From a checkpoint of a small transformer trained on Wikipedia.
Size: 11 layers, 6 heads of 32, vocabulary 1024, 5.14M parameters.
Training: a variant of SOAP for these matrices, 287M tokens, 4375 steps.
Each number is 128 + 24 x the weight over its row's rms, rounded and kept within 0 to 255. Layers, rows and columns count from 0. Numbers have three digits each. The size before them is the row's rms in percent of the matrix's.

# q: layer 7 attention query, 192x192, rms 0.16, rows 165-191, columns 0-191
# k: layer 7 attention key, 192x192, rms 0.16, rows 165-191, columns 0-191
# v: layer 7 attention value, 192x192, rms 0.224, rows 160-168, columns 0-191
# o: layer 7 attention output (transposed), 192x192, rms 0.196, rows 160-168, columns 0-191
q165 137:107139073080146166151100166138136130106126149149124102153092102131130108144100116118139109135130094147067130109103125136125157132129145114100133103121155113114097111138147105102139109108136128131086074113115076114174136170130115142124159165126133154155142132137123122109112132133108127143102116141087130190149138111132132147162162139102094141095135157123159124170096128125126108107105137135112117120078073133140094145095081149129125134111126119160111143131136123099122131128157123145119072078158140147118132130072163126101113141127139088131150120091059131094158135157149108087
k165 125:126129074163111148152178115100155104111129121118148136153142113133135117086182095091103159142181152128121146125077113151148144165091162130148136155170135151103124151118110154116183076126168131089115132137135085146167113127118115133100113128103112126143136126110166078119145151128148173127105113118084171127094130112113141115124158183074163133114136149142162131110094097107175156134119109129105124111087118091164145130144122133142118141133125107086156158146115111090130104153139109115106127121164113171157131156117153124127153140145129126141095133157127147155129128118131115123
q166 126:162082152150098089154082130163160096164130148147154153146137153127157150144144133138111161159131120075158111078163119109099152109151147116117153177127144110134118160072120132122122092093113157134128110145188131115113092115120123128119104100128117124127084121121132099132112137156138173063168110104132131149118125112147107157178124133109120100088117124149110129131123164107103121186159165111090154102136127129127129160116113143175113106121121145091107141104106145157162145117118109140139146153121125160144100143110132141117096124120111104167182142142139159128143136130147087117
k166 123:137121122149179128120071125165136133126085149142097150165101122125104109121114098152115169136162175077122129133119125100123138160135120143126124151142148115132120133088130121104130085140128109099156137145140142101112139138141171125162122110145115132144088118202154119110137118103113149094110116120119155156113172130139120154125127139187128113121086169097065076148169190096114112137120141095093143132174127092153082135093127113173119110142117087127125140125114133101141166121115118133116103119123129141111154117113151112116184096104134141144127127131161100116125133104152094142
q167 135:154128089156109143152187155122158118114140138159110090151145112119080116100126121169172140162158095138137147149126140148083111085150130099104117132120132135169107152100145119100136160126154088084152120118119112134147128103150113102182121152125099128101128110130136090162152109116121169119132128145107130126123102148115111101142167175151149190113108116113124085118113106143100122129128153170109070147137102075151106140106103083157106118164111139114109143096120147137115151143118122109137120082152076124128126127155124107112109146080127119093099097139131128123103138124092095124
k167 125:131127158153141123130201122132113161167146128124123133139152099133067132173110147153108135133122134129151099100151152159097104110142103151118092163113121105161128141156143150128125147104175145085129120143088141122124161140123147153177120151137086095141104160159096132131128091114137083142128158137107112113112105139116148133120122127138161095093093134141157110085130104116122137149146110152114119116137124084159155100110150148142141154138133172084145162106098123171127110136111115145124126154195157110146161102100133126147078107097137121105113175136091112127160086119085137135
q168 132:110141116133045119132109134130103129140130125119104133173110101107147135140136095126150108134129118130095122141150120101191156123086148142164126110162094115115156108079145146085129122158102136147125112130158143149121126132122140096171119119105099132145114167086098119134104103083135169110136126092094124108139113158100140115162112141131133119158118138156114077124134119103146117180120145090148136140125126095140133102176126119125132140132120075151098116146152149160073167130113123109136111116123150128110150079111138166112134129152106121160146107065100176112080160150169119129
k168 122:149094105118087101130100174104104153166135148099104147148159130107139150125082122113138126190122109152113119104128141135128152146153090160152107103168125131110158091120161105129148099180126128147144151185148138130123149129107139142141126116128139074136138091118129148129133082120161152131101115128117166102115130164137171100130134147165153187136126144140122083141130093120136149117123165113142126176176120133151135131133118098137099072141107106138130158108113110185083155135112119161181151117132080118116138127101143159121163143124113101115119108102101133092103111138126102142
q169 129:123130122177155136103131120118114154095151163144097139118149081123123125129108098119119111144135172127111105096150136124118108142130183079143137110163132138166137104138135129129168129162111115113136127116112150108110147121097165129171088164111106117146120103121177158174133147105128161121149100157124137120114121134122177151159137164086122103119129121146156141204098181097121114128140133105131159156125081130138160082109142106113139120074108112149115135142142123173115113142123108172114147173100105123128137174124106092128154110107115104103158172167103132139144134101089116112
k169 134:110134109183097087133108127138118161124139161116167167121102129093161123112160124148109109113147152150132156116118120110135102154108116104104113150123124118116134086125167130120198173138144136115102136102111153134082137109097144166181081164066128129130103144101151099131122136137116151138164135111165122156146136093127190099112122126094103117130081085133140139163113177127150156132206167143142146125149122119120154105082110119122118131128114143143092122130106106141093102147155164141120120157168101125104106139123092128104140130121169102136130143108120149125143124135112130128
q170 133:157121134156143123115127151120116112142145145131136172119104120126143088132100121100103107121127136124104180111176119149152121148121121115126133186149121165132148129124154163122115130113159162179123144114139117130159097095099106134119130134132103122117139182133134174156099146129174080135137090135081155146133115130082118122123158152122160132129178160125132120109182100130145117128145130141108111141089099139149117127153173142102142128152141147077114073120163112140099139123114094139180183115130107151108195140125136113174165123122155108115129090108146121115111109133069105119
k170 136:130131103096145089129164136138083073128132126102119119142150154148136118119147142101109106134148139097127151105187138163134166117136103086101145172162085122119159111135129108143088194120142146156119106106157150115122124091112135160132143143097116114110124147126085156134126140139135111132150133149110148137125117145126113172136140179102146122128114141135144121147107079115183140112160151125081134112168100119148084121109100148110126092113173159080125098142133124104125110118157087137167145100138117157129135144129121136135159155139167116119138129104081098117061122142077117155
q171 136:111125165079140105132131122093144085109099145155134147105144124157094091150118096153127170123133179127122057121142121092148148095122089135136116079123137116134080096119102084129137163143117111159136171101147115121136120117072134096161116119137105161146134144121138140130107101142150157091126140143151144121109174115151136119092146137120165136158176097126158099120116121090107112116125187157119140126131126141147093124156132117147182135132114138150130123121154109116150124168134147130130125101119125154144148111151139090126132135141090117065141181093131130148181142126158140096
k171 132:108123167133131088138133096119134064131120155132167132145148117153135113094125099137162156141097124128139140128170127096072140119135103165170166080132115102127107092100088149138118145150137121126155137122138117120089141140115129157125105119131119153136101155107133111124161128114125180147191112140124133161101174112117141121121122118146163140127184160113137176103115134116157114117131157116128104119152097153101130116163145081143136155132104106108080146064114122091102105136124154151129148146104146133133158103118158105191110102146125101141152153074128154118146124089116136107
q172 136:147175116145119116114131149104080122111121166130095092102107118155155098138130120111080186131138149139123111132141098134121102100132111092188118127082108141162147133120113156148116100134171145122127105099129142134136146111136156134118135107079144105128128126142145192081165111151138130126093118161131131133113147154135143085147142113127104146088139094157106099164114140118141103141139100116137132125155162091106109142137093089144086138148163161105163140096134144088109137129151182133100159123114165120168165174110154117136091097099136143158164128108120139123133098091140151125
k172 137:119143107129151143105120122125110156107107150165096110118124146086089146097166101096084146091127124140143158126180092097144118147156133091163097135109159108176134118111084163141072123147121156133138139119158132124144146132117093129123161155112115113141117147146121104135164104153153126178122142134156147090111147201130127117109128085096096154140107106140168143132145136135127111147119124157166119141151125066111149149127116148178116124113126111087134154117132147090097164148131174119094143115143154116101143097124095133151131150109142108132132104121102091187111151128127159120
q173 137:101115120122112094145172155110142147104119128132166158124128143142129090090116183094163141170127129112163064139104102144114136103119103115107135125162126122131097122101134150199193135124154101129100120143124143098120131190147131114164145125120141136129161152133141160122134111169155109126180102124110072170119130111143096158145145131139095101146132088133089137114127154130153128159119148121146116152138124124120089149094124105122142144194106134122159092122120147136093130158127130139122136147144137132118117110071098117132152105113108077112123150129112091129151152122174122152
k173 133:165134091117093076127127112132153126131121173118111104159117106125124105111102152126158131146125098126151122138102114171081088123129151140082154132119118135145071105121142142175127087079182132147144132135112106124116117128112115132120191144148106125117124109095122109105171176136139129120132116155103112154108106130141126138154106123137098115141153143150139169100158159129136131150151127117156118128127097142122142147100120116165140105224141139090151124124088162136120158168132140119075159126145130143147172073130087147122155102113124135119154111113146136124148123166167135151
q174 132:147118086092138123108095114095084077117119141116108123176131115144129071150131092112187164131177107100122102087126145119160163171133112164122145114163082121098116140094164107166128126146152112121135115136124087156141125119125185110096194147125180124119131091131134138113142128125174137118101134123146135141139111143128141166134116121151130133171138076073161151109125126153119139112100102134091157126137142147129130129143144103138118117164124116111111118163135112108097147122144132087137150152127072141110066126135106119101118110137145139133138095167130129126108103145129139116
k174 128:148075148136180085126100094121084131172138172141125136132163147150160099148097142121160140130147092072113112110119126124166135132103106161135138117169106111128105130150151169111084090152112131119164110109114139127101137124159106125138139161111103116146136112115141149116087098142155109142138103125095091112142145136134130140138118136150125129110162119124170169122130126110112138151099106161113188110094115130084154124140147124165113112126142117075122117175161135115110113128131135080132103124138088168158104142098145129082106117128141144167111107124155120177101069128161145142
q175 138:137108104142173165142150132144135115117116090099125136124101153104112152125105103137077117144130127150146099164159167113114121120082137101141121124158134131084146129120089161129110110122180145142127147153121120118123093131110156120100138121130095178146140151132095128136155161130131135158104117105105110146118129130177118092133136140125166118100157122110142146135116112088128088116119164174125128061075127118116190118154077147110087083169123123143098129110132150174115114144114124108161099134100140138172138085140085109115127107103150156161113136136139104139115169083094139134
k175 131:132093134119163130088150167166146120143121101049114097119131122110115115149127125125096152086119125162106103136179152144104104127088120084168112108120156126118159104130117101146133147150174129097135126106128104152119134124107137114134108119111140145177157115133127173137138181132154120134131110158130121142069125106144112090176127092143134105092123148119100128123118118112147126137124128122112128136127064078122163117167105165140178093127148116156114131133125133144165093141128158116161102159114102146119162170131112113091145113073136136172095112139142099116135096129108115102
q176 133:120132129135135112145133116127140101104146112164151144138149104172079137122083126093174112075123115121075121141129122124099101127139146082122129123121070131104163116133126102131089185066103125106133121174127126111162095151121121125149144154148131139151128132100153152125138109124145105109164135111107104121215131161103117119107152132071112166097126122097144092118094127123108138149151121130114123135132129137114160108137115097137096110136146154122123162105104164127156148114145106142126144161122078136146127110116167160143137137121120163154088109137131133149102069078166145135
k176 124:120180126117121141129077174143131108110171113121136078140133126126088134138139120137135121105153097118107114128158149096104118102118130128143145129152155158102178132148123136078157113099143133152133115124162182112143110171127141159153127159126101130170150170099133119140145132160115109142082115084115105145114155131139141145142147084102119091134089142122166122149137098120132080167167126150098118099093149136119135182112151144088135101123104109126119137164149137143143115138131128098117126131083134104139108131096168165136165136083089125138122130082075126123104094092160102118
q177 132:150100132104119152116141128088116139105086137138137126143078097141164105109137148140143098116136145134092130131122168135110168122115161138127162116128150080151136133098126106134137140150150129138119096146109185102130096140117148127155145108137183142126088124143151133131122136144152141128119119144114139124117148115184145173112072142127067169112148095115093112113116132106117151156118156131136098098126146098132145081178132125104140118113119145151133126154118114164125103143079118140065075135120143154145144148125180153138154138117139178168181179142133097126097135112107149164
k177 128:110148103138125153136135143112137197120098156140140152118145089091133134100105124130155114143105144160113136137083110102128132135178102106165170090138125134149119137115096118112132133128110113148152126119126181158147163140115132149177125084129143142124114152102120118145115186130188109130084125146132100153144127056163108163121121103116112175122099151117110103104142123143112094111085101129133147142093133145122094092148128143153132103130102114106132129118093101133115062136138136101096144138135119144153132097126096144101161157135140152161158148136105084143111110085147085111
q178 123:143149083180177134088162168096094157170123140184144127103162154136154132153146110134136172112090124142078087103095147105117129117116142135125177146162117124093141134136147097117135163165145144159135135138147141140110131082129113125084119151145121166153067137135120124123181127129088100132161128147121085141120109123118125127134079122162110144143114126143100095109136123125136115087116122132158120155113148109074131104108129125134111140182160123145151158128120129073123137101151146120125124157150168133114108112151183091148146159123138137139120129127125166110101119118111119111
k178 119:131147122167145134131142169080105140116145097173166112109159126122124131149147118121111168093098087149059082103125126111171098152124126095136129138155112136099114117125118107104154139121149122186142099175118119113083127146151075128099137159122121120111079138117082110149128138151092090128118136140123119143092073106141114145090079136164129135163127101154131117116133100137169096096091152114113105143113130135094159132156110151135137143147150091123119121167166135140117146071134109165127123133148156133107062119106139123128153112121149138152127138144153137137119149120108151136
q179 131:106094125128144169110106121156110156163122168091125152134095117140118112142072104169118140117144117121099078090147128093114105150147114135138118145122137140127156123133115168121157112173156131156139115121144141150201124131126081152085121131123098145152166112097153144151110117121118140143133144128114092132123126114124065111090118142171119146156142122171107152101067127162130134139120152176121119143130112124135120130100158169150104110113114113142144144142143153146132141125155168139118151158136104150111145147162133132097120106121130189139125166104102119112093175187087105156
k179 131:098131106136128120152155113120135127170143135112133134120141154215132165158110098130158146144175177096078103125115115106112126113184107087143127126112082132158114133125138137109166142161140125112115107085144110157143143124129097123120130149096109093120147090168109142093151123175138159099141109142157109124138131122143091113125155189140129117112099136186090154140133116166161147125126117167122140178129107150114110176132103134128131165115084154110123145119141151146129128133121172168121140148143134087155100105114143134121114095110142181104129150141100140137115125167122122116
q180 135:151146104124139122125138146154128137157100141120146078162131132121146139118139103142120159111132152099136061138136107142130119086150159107144107105111133123103107123132101143117153141144166132094085124115132062107120150080128130089125152139138112121161124150151139148131120137155082110146133154116148143113100132162120162180162152142122137097140105175159151149093136098111148160112107117110137093131113117141140162111159150143114162127163100167120131123092108109111161084132116106156102146172095121107112116149102164083141157073136137165103131158141181102115164133123166104169
k180 119:150119096125084134132115129145129131102123128121123108180151118095131149127170128145128176124154122114160087154130127136134090120112175147117116139127092121123139135111108165118105108089142110092070102147132124126119158122146088100155149107156148158145093189122106121159143112134077104106140180152079141108173146162075131143167113149138119111108111178107136160126149151122131170101102128104129136148108136111120139107091136156146127147143131145148108178141110164130117114135123121107111128156142138117075105153083136126113109111173092169111134152078169117134136132127115140097
q181 135:125130135117120133118094132148096124132114092127119106123184122103130130144137185120166069097111163154107159127123133101117124102143100110165142133140136158146117154098113102089132133159127175131085131129097051171137140109118145078124094114077115131104143132136143132138128140089180089113143132107118138087130127123167108118130119119137138105149137156118100109096142174138080114120094120122133133129126110130101135147125124083131145088152129211134129133118146148112150116117125153094116139115135110134110162161138091132074128156109109091142152143089092119100098137099137142138
k181 126:100100120108135122116076095150109158139132114111111112126177158107128118129114149122118102090168136143126143121127116117081161091151095115145112156108091138101173119127114118102156171155131130139094134128118063159146136129118122131110129116148124140147148129164125149151166149120114084101139136162165130102199166103111127148118146142094151136157160121127139135113141120159106092116125125086134114114170103118104163089122110108139136098199177102115100137142105099078115108111095150161137190107152112149074115139106131099137119140118115138134138132140108108118118153106152131138
q182 128:139134135117145135154134132154113095134109107158179144111055177120132076136139129128118169152113133160130103153105142134143125113147129120133114116145158170141159147165094149131091157148108132137140156119159149117069079107154127064128133178126093092102141124105156130132156080097127118128117180098136122132141138143123124118153148098092147066164098116118140171105109118123133082128122146138128152133105094105153109109120116153129114132138126171153118124116188164162136141098143145150116067124110103139138103136113111140156144163132135097131150124117126125137132129151162155133
k182 125:139119135134159134092124145137107139136112105153100113129066142144129079147138118104159160123106100206128155149057127120101151091091137137066138122121142153141132132123080139161126132122137148094140110145189120113086120146132149110135151148134110131110171144114136185134115074115147092109134132129154139119116136139119103134163135090133129096131134134100145121136095149108154109110127156138084141156124097103168067120163109130162106106130124129161089144141146125140112113087128122165138149147131151134115123118145107107138093109117077111133166132114109113092127131145173126100
q183 124:060088177139122118138141122136130158116152104137159111126114133158139122126114104131122162116131138105120100106173080133138101107136156140081120113150145139089173163135082127115101107102076135110124114092139156113163092073116177149130138153153101114121134110143116154107131099115129163116148163166107137167097128125113154100132138130131111093128117134120127133138099062109145140123144133115128103141094175124114173164161126132121084149181113107130141113126112125099104103098112157110083148086176113128113120132118127154137166141120144154136152093110168113115138154120106103111
k183 125:121129178085112150124136109168136123121141098109074142155091159148114151136149120145120162119123133127115100147150114128138109137160116147157127121172084142137152112119107123105147124092116169107107109100108162107134128114144154129106137147135138094116110146144161148139099072085134172177097151127112143130080081101129171112140095088152097126084158125126160125150103136125148110119115170143130108135111101170116138153120115133154129138171162145142149099101109178092092125092103099094112148104170119101134118157136131150095176156124135113117139114146167133108173124127110104105
q184 130:139053059148121141130144104137123113151140135107147096135119124095089151138125153121114162127130129119127150157155123133101185143129131120131145119150109147110170126099155102167137151131149129157111148102152178158086155125128115159124132140146106118124143107148096129142147137104160104128130165082105117176106181149125121120120132122112140148119166152093162098108096132109162131163126058116106139127111122115112094118087139103125123121095124153184131108115108126158081112123089152122136154101091137116138119155166103107125132099114094144115155158139083152157149124098159122101
k184 129:133088103152148151124089092144096087128135176106115090134143142108142150104119150111122177099108114127153144129126131157142170132158118111160137120061153107118103134145169102140125173170159131155095177089107180160106162138136126169139157152140085145113126088105114109152151109128130105170155144112096127159109132134165096136130143129127077104177157141109142090136141129112164092099131116137142120154139127083124126120124126138128131100116082159173117139127119132137157090114109118116101106124147117104140089108164133134107145115099145156108096138099152133136156144137124100153
q185 135:134113119155171109130163140151134130107126116157082111133124136128131092114082139128131138128135138098092108138175167121107094130142128113086127121133107177137118076109132091126165131126124160167183156094091107104107137138120105150116129133156144146163095093137095139105150147126097121135107082124151152133071139147147156142104120091113164121135151141156135146083104145126171108132110137138182150147129148111138092151141157153192084154119128151130110130136147145131142104159119163180141108123133100134125163119064161128137123100119131147142150135145124153094102103165149127152
k185 126:107141130129123110106147150131133135119140103151149095163131190146131083114140115093135143141129134089096149148169091158154112133130146130126097127117124124120153116113155090123169144112158116118149124126095144104118162155200094121128130121133142118133132091157098110142153114114144127132133126106134067124137146135152109112123106123091139086144134138116152157116134163125178070104129100123130158137160168122135115152139175111154085193141128117067162111151162135118164112119103155107116149184111093123108172118104102125155179113103138120134097105159111152117114111142140146111
q186 134:108121076105111163130092197104166159195178130150151092102124146148105136097104122155080132145128109115116178130130139157113107142095112136139120169128151106105134132099153111138106138107130162100121135114144120124161144117139139157148095111120111146160150106120140140118129118125142128095138083061158169158103152142106105157167092117117135151177135114093129126100107155131107147129098126155126125126176158167117123122143139132078126148104148122143116138106124148108124137100165113130156137104100159159108146161122091135118158106129098121116142120088115117112124119136146167180
k186 133:129111159090149126128122165110167109165153106127100086086148103184105113074146130152100157140133120123128130145066126133122157133150134182121115109131134134151122153121148125106102102108109135141114138145121137126089181166108109103142119090120128125121108100135126111108148093128125150115139088123151134133120129145166115105151117171035147106138123110123154126117137130137164154115138134111117075130185093146101152113115114130117175130129150112154129128138118108102120131142151186140109086121166142150114092154092139152113127161114154136129102093117120137129130190143154124167
q187 133:119147127078106154106182086122148086138116077143139132112126133134114119178129134144148131125110147146144115145095103152105142149153142097150126154103128161111142115115103128128173114106114085100135154095141087122099120111081124126061151100079143090115110176100116146112103151092149129143185130110113148124121114108100117178135095149135089152092110162141120103098099092140146117124114094129105121105110146105145111151135164145157120087135147105102168126148137110108095120114130115158124151136106104153138136154132132171134142100137152156135134139119093099130160171155086152131
k187 134:125096075068150155120172089091132126124098145110159095115141147139142135157143122150122130159132151100116117142137117124111141071140089137129106172113170163138147093107140120105108130120144105130159137120178130132103107091109138143124115159124132099113100102145122136159113116111075117161126123144125159099154110130170126114148115118159099138084095120136119163104155126138100121072156119132101172099114138151117186101102165133150167132149118124116144118116125090095160113111128122075109162120156139153185131143104153149117144112166099117135145155111120111112155159133172133134
q188 139:112114151114123129110103155140106144118121146146141138146156113144154124113126127137097110096085174107083100178088151090120127143135140136137135077093137104166148115131127162078111142105144084123125143114138147120123165093126175151154108156129114135122116097147081164119083153128124097166138126104129118150125145095112094157168154123177143186126109087111127116149158134122132119112118149114092146104118137143108154143144131163148080122112123117122095119093146137158131130194136133077113120121116123141175088136098156123076082120127107144163118133118154136110137148169133160121
k188 126:094160105140110138139080159106112147148137111157134153095125145157151093108144134148123138094121126111106109131119162133135156117151111103144134142104106127138135125125116141086119126093091143130130112138102084134113157095138124091150102116138134153085122130173129113089146162142137144111152177133134113140096145125115130105163168175091133129117120128135124108177152124091122095131080148166140143107092102137101139109114127173148093115115146076146102184048135179131159127147073131108141109099095165167130157146113097124139149148119168110140142127107146143142147147150141150127
q189 133:096143113140133169090138118160111133156142098132137140139126137120128092128115141153133144117168153137166169106101111096143163125127110141136134152099134166093158111151076169120113156164138091139159110119151175094156157096178112116130134135125167137133114137143072106159123126134131127136096106124118119172137174154118135145132120141093119096127137145125151069100108153132115157176136180130117126137094090125094116137164132103094163129130138099152109139121085100138088153115128145122091104137093087098123090141089125099099112116180110144129132145144147118104112092098150155123
k189 129:163114145138135144129111129114177115147127111083129107095109148136178097105069147121124134106140144126127140132134164104155133119133048116116141156123157141118073129144144144121116114150143110122132118139148163067153111157110076154111128161103161136117110150145090103119130104129114148145125122118119111152123157130090106172145156090088107111164116133146134084140156105142093161099132150142140128121116127141150131139160139118136103101154136147145149169088072141177129095124148146127146123116139118092136081136069135121076117135156130126155101098134149151088160118098115146121
q190 130:163154120110124144095129119123149135150163114094120144191135126136121146110142120084098135123128101134138162086144129095163094107152116171164162110131166147110119141093137144088161152134134135151107158076121144131094139119083125128159124123126173071169108103141134143137141114169131124134155087155160124108162124121164088115170171107103127132136120147068094176098132134121130163122112112136100166122122106079129144096126114146173121112103148133121148115138137115143126085076120136098142081154166147110152152152150105096134138143147101111152135149130113114113138113119119143111
k190 129:129121133148116147145131080103115169128128157120110130148134134100173108100124140117151131124126120149148164156155101119140094100159121153158113129118114142079096184101122124058187122127120132091102111166121134103073133103108094109105147121150136073119120104063133149138141139148087159139182129146166103141140108147174124126159127133129113149136116149114089145114113108111141127147139114110137178098167101123140107138157116162130152101085121097112147101126105115125157099107113119129150100163119156098094118141124131132109101160154180118143139094149138107135107100113115098116
q191 133:124137157115107078129123134106112140138131135114121145135138144150092132144086135132096124183108099150117149086131184112110124138093130134087136091123128164136129105153118147069131111119101129143114168153094142189102110102157166122112130145121149118178129084167121119127117120147154140111131114121155152119141126135183153201099127160125174160096121127118138114129139113122088127119132155166127108146123103157100133134115109142173128088148144096138162137118105137139113117153185150136139117132083098091111116123142129162142156106121096141120146085107095089172133133127162097116
k191 132:141122175167157117110153128060140146129148115160136141134151147135093090142128093140119128155128078124120137114147144155068167125159104096136143139119134127149150145109116147105154052128125123121115142095112123184077112141125129133138140131133109173114121111133166138125147111114081132171163137146101148148149135101137187172114161119087159109136127114159139099160147105148097112111136092113125137174083142138178159114143127093125141148115123111114137137128151167108110123145160157088151110133102128118101118126154088137101113118128089153131149091141110097120133094114142110140
v160 134:122107140123134131176116143148147073087096151072127115105114125164154145129133129099110132131141114147122159153120132159115152120129098139098088121099109152112111109095121116071150126089150082118115101163127132161123105154132107156127145101135122130128113133152105176147122112131131121182119105134136113172157142126119150087141118141160130158118109067191162120181135089198144101135110142110142108116149114092121119116134113092141093128124119128122108130162147127142164165121124112140121154124127162180121095121093118133123118150090144167137122109154160124171129101148079133122
o160 129:170146183112128058175112119128177083142112133156125109155139107139174142111136089122132150115154129124124143139136085138096129131140107110164084129078144115113156167121116128095140164141134156148116118099106112116114128118146081114147142155157137136089145136091123150097093133090119156107125053162115105138133135076122121132150116094124135087097156113108130127085124114173132110132146163159087146110112145118130094091124132125136097152135134114160149131186070134138128145136125117142122123123126158109157135144090103139130153106131098099147090113137154116110145106124131119121
v161 137:149181088155124133154151139102108103091130177145139137168115107191075151127120137140108150159160126126155108146136151180120129132148083129163070164120135160111165119143109093157140111117119139112125108132109147130139132106110116112138138136108106148127127128112125145078129146151151124109159119124122112121158143171127118114093129103154139151183150114144124126095126162158175130166117140112122124117075155133114112123120167120075129130147182075147146118149101145137126113093094145093164154147130119165138118157128115103088098135108129135088165118119121096097165150120120135111
o161 134:118130132118124115147124132131141147120153126124157156126120143142116134133183087147107131124122153101096135149112143182117120097124104142121158107121136141054101130148136130121099135082119110169160088127121124090122063122125115078118103128103123148149111106123133095118171106110123125116124086174134127167128136119129142169151118121096132140118151147050121142142155142167157124200119134133132148112149107137094116137140163117056117156131149152120137115071126111128103111104140133139129123168097145155114154115170156111084124133117128106113117152166132157107127127088092092125
v162 134:111143138150133099139129162154157182137123118140131139093136184147065132153135178136087093126119139096165115132123069148120087119115105137154117100134138141105114133073118138159156125132118154106109137128177152127147168118171119128153092127088081087104099158131118144130102144118128116158125092098106173127082129094105102149158168127137117163143150140093165179157111123124143117123096080075115130141115141146108127138109154118146114119139133114118094106084099112130134135115166130148151136129137099139093101136161103126110097134167118129102106144127133129163118121129117126156
o162 130:093157115101126086111130160118159162108107092147093068145121136119132089113105129108110132118156127093092110194131103177148140101147145079176144140138106129124133112110158143066129162128154144109130166147140104134130136093141112111120148168151119122136096146138126135161167106111154081152110154079113137123140090140133138158098134114135116105146122147125130109143102145154165119155114133121102133135090174131119139087115098107132130119115113139108166110098146067139154122152156157170124118149153101150126120140133133151076102105156156117165140140128116121131144100096096137092
v163 142:156109137129092145132097172138112156142127153159109105115146136123108124102122120130124099108115168121142105117090129167078130121128104123124162115132135147125125140126134122123162131156106091141134129123133147167132141117159144112083142136168123113149153122091059187144086138100138163164119123128119109065119132135129124130127089146084130128106158126160164119109087188138095169165156139137115167136113141107163085133111117191149134092087105185117135129134136155108123155105108147152097137138087129164129156133126122101129107135160153158114168099111132157101119128109110156138
o163 130:182111112148097108184118126141121143135139141137116120115163077124176119174104145110100145134120118105193141128132151105087121107118133149129134111151138117168134150105105108098175151109143116189132050104124103145089145117153125129172128151119144136145143140092143141127126114125144164146096129135125151154139096171107131166110125103072133133127107151135146143130078137146139170113166118154092093137110114076131101096133112115091090093125160134116128123112144086110130131114115139120094172102127117161124148124149162150105097160108156140153138141158131118132120158130128145131
v164 131:172105105085134158171125140147114167084116136175113120074154152142149129099101174177157118161154119125132111130132129135146130080107133116104143122118133123188087130141103101089114138132112102142144129102126109114152145106119128145136149167118162143136100149122168113175108104136095125102118131121129101139105085117126133105109167131135142159173165121152161139125095137114173159112087120127145139180143085143149118141119148138153136108123139116147120104122153147099154091125122117141149110134101122127098140105134139073115141105129162107091129104157108154124118123086098055137
o164 131:151136099141144148129104121165150090145179115118151135105119156147125133125121152109160120151098103121123146150154080124147119140133136087137126109175145131135109102163113175109131106119117135136146122165182131180113129082136118077128110129131119118164111121135086137106096100124163126129146130162129153086113111126136100102109154106124121104113205081155151131164140135167158117128102121186074110137155107136136115134166144121103099094144141113131106094147112134146166161135150112108164124086145096138139104154162154094143116123114127105159155136126133148153137172117112115172
v165 140:153186170106077113176135113114135116138128149116110156105080133164130100138128122139121155119137122125131132152096105164098106144115123127092127107113111076113162103062144148130120136180106119164102139120135112135142104109148147165147142112104128116146137127152124132145158100110130086114153096102153100122141139101137120110138126139135044155137178174140142076119112116085121125115123118151109128165143103084124164148122146139123134110117150122117118153178121118150158102117145146098117161107145131088119110161148157125131149106115162142177172122129144165141093133105135160148
o165 136:113167125122141115133112108143125115108130120095184140138127137117163157127154139151119125140142094127092147131164086138089138172131138126122114087178139094180116155113152076165146152138122143147147144103113110130110064149183121124125106150119130109118090129126095151151091136180124112118102154108139084137159105105157134113116132139126091130144141154109096124134126104098192101096155158137124146115160156098118095150129132147135098140129136119125145183111146100149113099200141113080126093130142126105156121125137134091125136167107159132171104129128134114145101109101139109134
v166 130:116124153151129159100114118139149126161150112131106137132088126100084114140137113160136145108111160144137139131153142152114125120119059093119111140119111097102105155166124076118139132129122143137147086139090108138130177108105143224123135111107140138117148127101150123114130078115132106092152123108105164111164106128094098114130163059150166182133140093112127158147092130125138180122105118140122136117123154158148132160104145155150106090161133085096127100145123126124127111185141117133134129142117124144106118132133146110124187139132108148180088150089135140115122130134133122120
o166 125:132087158158152138133152129116183145121124139145175133102140122109084100120143121092131109114144128115187104125115132147167175116151114154083142093121143103149061108122110129140121155129104135130144117133103139156143112133111117134124110136129144102161187189135118121098174087099112139101121103120100128112139152125125123131097083145182158162126168080142148106102132140145163094130133091128142117121105126131136174140118149100128118141103140078121169124116121108156158121164118124124156135164082081137127118104104180112122149150087124144156127136124146093120108136136138100151
v167 129:091163120121127132154091183152098144181143111137140102119149147083148142074117126112107152107136118167106157081123126126150118112153193128114117075092143105162066113143129142145128113135111121126150114143118157152106152069117127160088126126119084147151142128121129144120114140123136093137114148127126140078161147130082129121146120142133151118143166154128061147116135130126131173163185113153094141149120146153127131141162134137113110157153130119138117117131106124094107137111126113119104162109147112151165135124138174124113135171088099125110110107160124097094147110139110114088
o167 130:125088145152091160116124147167150108135122097139123116147156129132115123140116113120112112170103149154164129067150097137128134127110124138092098154162142088098140100094149145104116082143116132102154111121143162082105130146120107120137158137126111135119151126158158126082142174129108100095162116121098132144134127126138110126159132098132138146141105150146116113086123142178093105151114110164143144116127110089130066118125102114153166155128136141143117145112146097107137189167109115100115141133135130158163132099161182137127100205124117115133139103159098124123165109117153130071
v168 128:097094111141144127112136155161117123140129124136089105132104082121110130122120141137120130138143124088133132137108092111083135137117117155127148151177146126180145105162149161122102156113090085126146130092164158113110149129130122138122128137168156131161118114102094170125104125120115136116152103120162078151153136111088144140148158149105112097110103128166096108121102122120143147141142057080163157156141147117118190161146120172131117103082136135125180126110150121073098138122113154144114143128137110192112093100087144120162111113154158146132132134126125104115146166103109132115
o168 127:137124138111137137140134096104104116142161124091143120136147105114111068178141086133107122095145147102158154136148132146140120121150168138091111121103142121190098154127143152117166158154124115176123143148162128129162133104148138103144158100138104098162151104103129115111092111106125128138179109132115099128141150131118129078144151137072127159159111083103129152131130119146109126162096140137165137167090143130148092111122105139096096104147121133157087130117122113108131122127082103094097117109142098128116164120133116117135152127194098126096139169124106067136121135115098182137